{"vocab_size": 2048, "norm_place": "pre", "norm_eps": 1e-06, "qk_norm": false, "init_std_o": 0.0231, "optimizer": "soap_variant", "lr": 0.00459, "schedule": "cos", "batch_tokens": [65536, 131072, 262144], "dataset": "wikipedia_en"}
Each number is 500 + 40 x the weight over its row's rms, rounded and kept within 0 to 999. Layers, rows and columns count from 0. Numbers have three digits each. The size before them is the row's rms in percent of the matrix's.

# layer 8 MLP down, 320x832, rms 0.179, rows 0-99, columns 0-63
096:487518489470385626458475557496545430542484532515567485508459557589486500482462526523509453465475471520474495497488526496502487511453480511483488482505571509523502467555523502457517494493446511
104:552430551456565563453489449500538436464428538508537580513515486487528465495493478477466473478460470452427464461492540497492482545491534469528473417553437517517502462591528487490488513498509525
104:468466504519565546472496501560444565509527537545485522573446505496508513502526438519506506511576513463461473491459457471446499526474548508461552513496438513514529487454544491497457532521486424
099:522506445491504522508504485455533495508566571507560511477482507501473491508539560415558480528480463470480479556478519555478545492501470512517506456482483470557615467528529493518482519530497502
100:516476531549550514479521549516544533491529471470543463555463421504467474498511459420420423432506486525479528410503545569523477431479466582504530504477464501550512512485453478523539440526474488
104:504458435477454467480475437494447537514449492508476473547486509451496509502462540542488465490448511529525566439541526514525512473491506533531489497500506547465567499436434498456510439529527525
102:466451446455512525504470469476496481539456485511521520501500462455492410492542436509522580498484524530570488459461548562451394521416534509561530510480515486507496567492418557457537515584485518
095:449495495542545484506498546472489450529508469466510533395471504520455464526471473495575492534451562464485475478505499481538418500517481523452475562541461530479539477482559480524487495496394505
101:522474441499521494529540497505487415522524491469565495465536475489590511508451500512494550538500525497486477431536479483506389397445516513502470480481491529506480433518500535465503520541463576
099:487509479491551536537461468582480502438529503396440492482448477573502500442512488424456470496486535524573529575535495483487495471590569458546531475505461516521449578507473559496530528518528517
097:512462581479460496563495511488444550389456545460519543497555480481515534444503506454534492551487408540516540473479473496498524475474505419518561460487491529487481474509461414532447535469527450
098:495500501412440454496509485536487544504468491518478476537472509528480506462534464520502472470510502509500524530534481435518463477487583478511519530462488453485523498491594522534496529532545495
095:466482460479417522603533463519530525452508504505573499530497471601506422546555552459490460487481525584467491545519492495491524520562568486501483504490461508494508494507496467439471510494472481
099:467569524541499479406544539528450458458478501599410546515537466434399499500504537547525521506418488461515472488478492537477534557555456486476561477549589465487566468457522428524509506515507498
100:500505487559545499403489443500490459526552482492460443433504549543432421542492566479473534522469548589394595492500467498554501474500508475555496504534544505493452439450447507533482500525528539
097:525434497502469471535498538499516440442529523492483513572532580465493504506486434470514498537524389459493529479533496450486513521532543461517468528403548575485508487484493429504513504525476509
099:465501432499469508528561555475486463581492513450533435465486523497566471482438468561491559497506474437618515538462503521433500464467591454546503550494534521504478543496509536496532476440476537
100:511465551535438482462540476542503503512522473419466532445532445526518528514487522455568486507550484518446460521494484573515526563494518474499474506522506508535552484485478465483485551563483464
107:505527493433582510495547517519559524504479504521463485475461481518426501514476464528503523527507485471479472520501496553446469540515436522465528488502505511560486514556470485506535518567456535
100:504522498405366537542516522493497518494513544503511533611542471470563511544438567472542520446466425556497564503461477482519487511479514528553519373495496515493499535527489375519542522583494530
102:475527476465490547505565509600472442488472607487465528498462510491483438552456499511526536469486497373492458495537490436438540484543462510491562492483472528550522512544494451504521532475476462
098:525461489590489477527538446537514518518548485473535452530451490465529450415520566496584458547541502469575486518542439562506460549499490472482518500462456527525555523457530442535491489468508558
103:477537502518469527485361525475417474507463414522495525492508519516502418558458532469453528440479488563421471489522455478471458545542591495531495469524464480499496467502546505508461578531487499
100:490487515486575499529443487492497480554466493458508530477454453476459518530582516503528452530581495497514571519492430434517467491553467461480497469479451484558528493433542535495477455444561513
101:579489562481470447414488499474540502493540555513433475554499550486477437506518530533512462507537533498456448546484566458560541499539517534505465508538454456472546450489454531462442463417564504
098:531523502488577533572540532484496536531528555543530517495506480548458475462516466542429503539529459424472533394459516467557510500484482516529487460479454551526592527491416432501476504435439481
100:526482482490555450470520485565526474539543522519489482458426547478490593461537512476480498518502486485541560509384498502495510425512507451471424529526504500527504535462513546520442465464562476
100:521520456555449454432476467503472395501549498546566502521560566567475450536477469587457489535513472625491525500564586490533557560556512492511547469493522465546450435527495525530484479520444412
100:540414447478496563501517575536559536523507551486552546530496439512492451524503594457458598514553461543514513468498468511529530435514510487492502502519506482471483482538511521540520541480514490
101:516559512520475460482462536512460472443482555509518495443522526472444499452508505471506509542521520521528501487435550483524432514498571487526477470550516468549539519470502544515507484425513453
098:550529582549496510477477527519532518550492531512525443513578520535521436559411534517602496558590524511496485509503462596544486505487432518485524514522559477414529504470496552422559461434472529
101:542428490527516501534546452477533424505497526544490504515479461473438516507583486601464526504557441515530532594469474474470471458482385481563448580512527479436498548524478428505516465512400499
100:477495468508464505503437477475474435525447479440473556521481501426552580544621479447491527520587485509517516505493460471420514444440569469399481543464501478486501528475484539418557563504479400
099:493471471572546477512541552511503515541572563535556482535490496528510521477389502490509516456541483527573418474455433492551516559508544493512488476509552504448481502507495594537589548499461482
104:491525562533500585592507457475517447518437483428580525459523476493461492467513475464523448449468496405447488530480476548474517517512551503518491575560507390518554481512484474445503557496525499
104:574484501509507525490486474521472505482490448435471540423556429457455464513531524514521453527467507561426513558493439527504469514458547511627494477566469476557445565556497571451429494498598459
103:476511510479522517514521514461479542404519491530519501498527436438482503508558451468562469476536486493512509430477536509437437587452512497462491487467416453542554498493539539492517494552467417
099:536527544560440450511433572495520525520506511487462488452501461467422476421540473474588453529482516478506416457503464493476543499528524482469500546513454478549463407536406522530591523516474532
101:411488489555515515513468445461488485538477450563431515471521561495477510435527455464517503441457533431558489550471500629503527448498509579504556469512469412527507535469413480474426479479452527
096:442520468491504440446436515497480404524557455475572453392485422434477538418541493505408474517415540496550428478472484495415505587509549504528538444516508473416444490579484508484515422483506485
094:464518503458497484545464430520481519506508570519526488512578507506486393500425476524547544534547474499543531550496497509509513495511460582503478536502490529495482522514522434503516538484538444
100:586502476528507517480552542421507450477470557491514555438520559560571537480501527452502557529423537507505476447458454476505514561512512497430484499541552481481457484521470524510502557494489531
097:489464535452505573477517509510471512549513457537445501459495445569538438551498487493472462562545451485488493479478496523443487578518506547485483486481555522529462503475482497535482505527472562
099:513505531558526524503385555532488520531439519391466563470463538436535445512455565529433537521446570506423591468515492466499497616467447491473494456545522512529506564498505487577516553452536532
103:451490495493534506506494462439489474478474489572446441488532452513432518452521473512537444504565442561491473499523486521492476532566518469533490430513549514482578467530490464490395505501491523
102:511424392496536483488430496475470494496469550474512550514477452590464497492460481507478541477462455524520488520525492546541596475516449501486473548530499517542497523544474508506523482517407536
100:453471423504529527452517464422503531520551522407489572505490458512563502503475491466431506564572487499517442467574517491558541525546551550507452425425506462533496580555522480466509521433492627
110:483553512518467484501438495460490502533478514522460505540488502528582483515494496479464401463565498547598466456395504417479568508479431554527509470512437473453498446497493520487499496518492485
099:466522485398521496522554499410463419517519551490545492465550524469542529534442508538567486478518535477576551474444566510507528506486537493560497563556558579516493569554453437478494512505469528
102:487498496559528512464504521523456448515601506464447524487498456535510496468507567480425513486465557456530538494523536482520532501524536554499553447488485455460520531475449498475416489569505480
100:495502478553477539416500526462444488504475561488490543525523541503499563520486546527493516531527483507530493456459473528451519394533490462532507511446495489496554468522494520481547440469497539
103:493508500520495481558551461498558462489442510498502428453446577466509540465529451455451463478552522477439508523526504450496460483473471484537573419494560490397495471517497514528554431485449550
098:456476521535435436519543543490493411446478507534517505463513504466456531543504516563562547489542536540494495510449495522485579550484476528547475474442545494542469501488555506554548536547451509
102:481469539459504525473474548506488419567503452514438514468486493579487480489499488420552445451452460483467532476475607468471538421458481572456501490486510441494492466560516510501471522580489494
099:488559509468539531507463467533538561527567518540461462507490524536541465505550488531515526485539448523584469567502518494566456547471492500522470563471448470582471501488535556470515509511532513
100:510481624522514526550485549596420453539463444482478504539521423519441505489598465507501544489510476493470528484477520540530498521486469475522479544470565471476522435521496493479406451477505492
097:534464538552527456559422516451474503555449491442514476499489496564584505511543485526457550557537489584493562472438500459516515552529509485475501458469503462511496468469408532502529502492494623
099:462517529467480461493405519508520455448514437504566461517498431464518480533536524567487485424540551477526498497462504466470488568482485536517476497456432441468515497507478466511564486436508520
101:458463474455546541555546470482494527518468439500547472520447462458486536448452490523454496519522524428489526456512522429412467554501473539526506525439484551525520501500545459540566517481579498
100:516527465594490496546442550445520451559513425505521474572490513534470467530510434473459487454516520529515527453511521517470529568519477495490483527525528434438477516502459526450505433505537432
099:489453428562515439489448532447485442545588501555501506503483542403514549433451456572467469552466518475483481485576458510567495502523469507536580407511487447431495442503516484526504543557528497
103:546505533528472489540481501536525460512416540484485555395609510381514453466452428526524541459481505538520513490453543545496512470541556468509521516559507435480454472493518556515470534500583495
097:517458467474545520549536573448509502543548439510437520504538499523522481537522524471542470440585495518483461533502569547476487484493517520548480553517476529507551504514550552544468472476543535
101:534535509514503459452470485562551484550464514468440436524457483523500441573433554495463506452490526523558528534456539525505442463425554541466479531485516483457449535513502454541459494531547468
099:520436561522573518442497490469535420514429583483511510502513514506476503499526466545541524473561412464528513516530506527552511565458507520519540527540461492482431458511540517422511543460550446
098:438510512458463538472494519547492504567456496487542485457535489520469520546477529504547543491453471477455495472588506522503509496524524467494551563472477488522571424484512501518466471492578458
099:541540530472500464496439514513500500458498523528507528564452578525524431518451513529492494453470565499471463488529465542480459502466487468519458506513508480494514516540493529517568514421484493
102:515511427494487552508477463568479467545487499535477549515515464408459558546503637549529536572549474465507484456573520533449532578550524527475497482481511513519543491502520471468497506552548511
095:434484565571527501515456534534538523477546588542469580516491525510427522525464524478566512537482480474541539534547511571475455524501521527512538437485568605520514466507519549532466432506416487
096:438491547538538506499546584451461526462562465560535466500508561468537528519502476454472474489564500619465435499480486487544517477488517570535476570479510548519552465464499434527516542506502513
097:447488494480524492536460503496522518566532490447573468519522533482544546535455485491509570471553431535490532572534508548485544446572504511523527432515525499441455509460522548534459471510538465
100:541463463556512477486510447565504527536498496439478490515525527499481519447566467474449439459433556533442510528489569530485497514493546487447521471408450513530491553480447520517434500545404474
103:463495528507542504522439515544640491505509469546468485474466540562510496468531479582537497543502479464499555526499493477484482525394529560530499527511472481550564450509508481510510500570438517
104:472524513475601576519558450483511529554569581468556497450463538488496522490521434528439459430534483467535528490443519541541511491527492445496509506455423473526562510421491539467553451511491539
096:564492520465496497435549588443484508479488495491571492490535500569540530502576510460499506525505473515498428466539543479535511456577530492491499607510577589516514524503483510556444429508483486
100:471450529496489455470492534471519475581545500476518479573564503472536547525487549527510607496450503483526489477453449462557515510477479523485501504490497530536509495469500431425507450531478532
103:508493491472542488503533565588512480409419426476458537418482463449441572508538471478541487501546479464474498567556451463458402502532438512518516549452609611468455508492539481497456501461474440
100:507502527492502567548477464494514493481449456527501497479555465565501498481472575522561510590483499487474550496510531542411587541492493473488522449523539559528501465471576483508491509510514484
103:432478482549550538447548479502470463509479496480495485585438483479482524502508481505506455545479478557508499469516496486430519498543525467549512557413499536494425534395424506455601538511504491
102:449537557511459495495479477487545510550465506549577490465483525578490476583461507459513476506484496485603487524524556555516559557555498499571467548505495499486500554479493487522560525547527522
104:476502432486434546558557526469518519519500485544523500490468477457476422440472467541541507526509422529466551545497527568485474448492510515474423540512569473440465508474538486430479536567581524
096:488510530518463519474481439511460532552474604499540489483463532385555487487423564525464538497576532515471484546453495517482483512526516489531486477468428494487547507544512474498440494561585484
102:530536421465525480514512538486590486462520516493424516542563545376436422492504429465518507477471531504488506459532461444646552521471488513513559560537552504532405546512449519486402499507459467
100:496500530451483477576535508467525443466590510467571505498468503484550546528575453538462527481504526438538504559428475521566478452544463524438489521477518525500491508500477466459464520500511529
099:530503529482562442530514518485529529488570493537562555486570525533534431600483491490504459500555526506517525479469507471483445527454462527445469533532438545525502521529573524467457527474494512
098:452462421505576541509500556486463476540524502505509551539515457543515493485556546490559479435451504459477510412479553533443464503529513538550532468502509560564502590528488479506468518482535527
096:469463495459543515534476525527505504509493530473520491480497428513514515496455509525522490418439487491524491496482525517539483520515523456452491460443483525504474496508538498546557536570509551
102:534529451490437486499429444476508487502537405505473457485476469523495538439547458534506563485457434449474393484461551509516541426505473475433482486526504548527541503545405508574515520464519526
101:523423494532530518467497537497442430530465512520488499523463484474527526451539425432457490527474503518387479519514509541469530472528450506495453541486435573537501494492540531499527557554463514
102:473567469581466490536475493464520552551573572442453506483484504505510486486443618493481520496518416530542498549508542459518448503525484473499528436469473487475483513468534497486489548539533471
100:537484446572526467460525478537573535474513520503573496482453504480539510472487479546571534555464518490518522514507465421522502496552533495563527462550399503514489494521489467569442402542517494
096:542554518459571482544462525557493503490525545441475524456505495544487467560523565447549486501532542505507399426546497541487446546509498457497427524422533470518476503548507505514546472579504457
101:511413575531466477515407598476499508446474505466524478563533561446482488476536488541522523494508537445510401458510458495513576498508539537532545531555468455551569481503548503402526478603505518
118:526542456517553550550508486500527506551485509467449480492435513496453527499503495486511501519552455499485500587576481561467478538535472479574680504463509499595504519578582531514505460463479513
093:481463527466458603487489544444524451502565471506470526511457496458465522444520532490520498444521548493472524517542534538566450479500419484513475486512494480548556488486560531540570548508433436
130:578438563503504537462516407512414459483576510418468507501522463526510470459482557463521492544498411512569502418491509560490512496484454504491530521648497498509478572493453489486434583428501474
096:536534457516439527503485501451491552500506481482510514511463517466500437510495524520492545472546486469513509453520509473522468524487457555501444535532488504436460499533468565503566526498491500
098:454545519481491547510434561466494516510513538447468538535423537463498502575483498511476447542504487544554507486539496490544468438542514467530578536480447448485501494521444520516543482498483508
100:514521515506495555473523415445479501519535486450413595512479509569555492501484514560462483527483439564487489480542429442478547452488563502571507467575525552568486544418558446492520475516448512
094:497500602475554531494535511469507468398513485483552541352491571521507539436460511459526520525563535465485489419524609425555491546488528511517509446506493544544448493563491474496502600551437477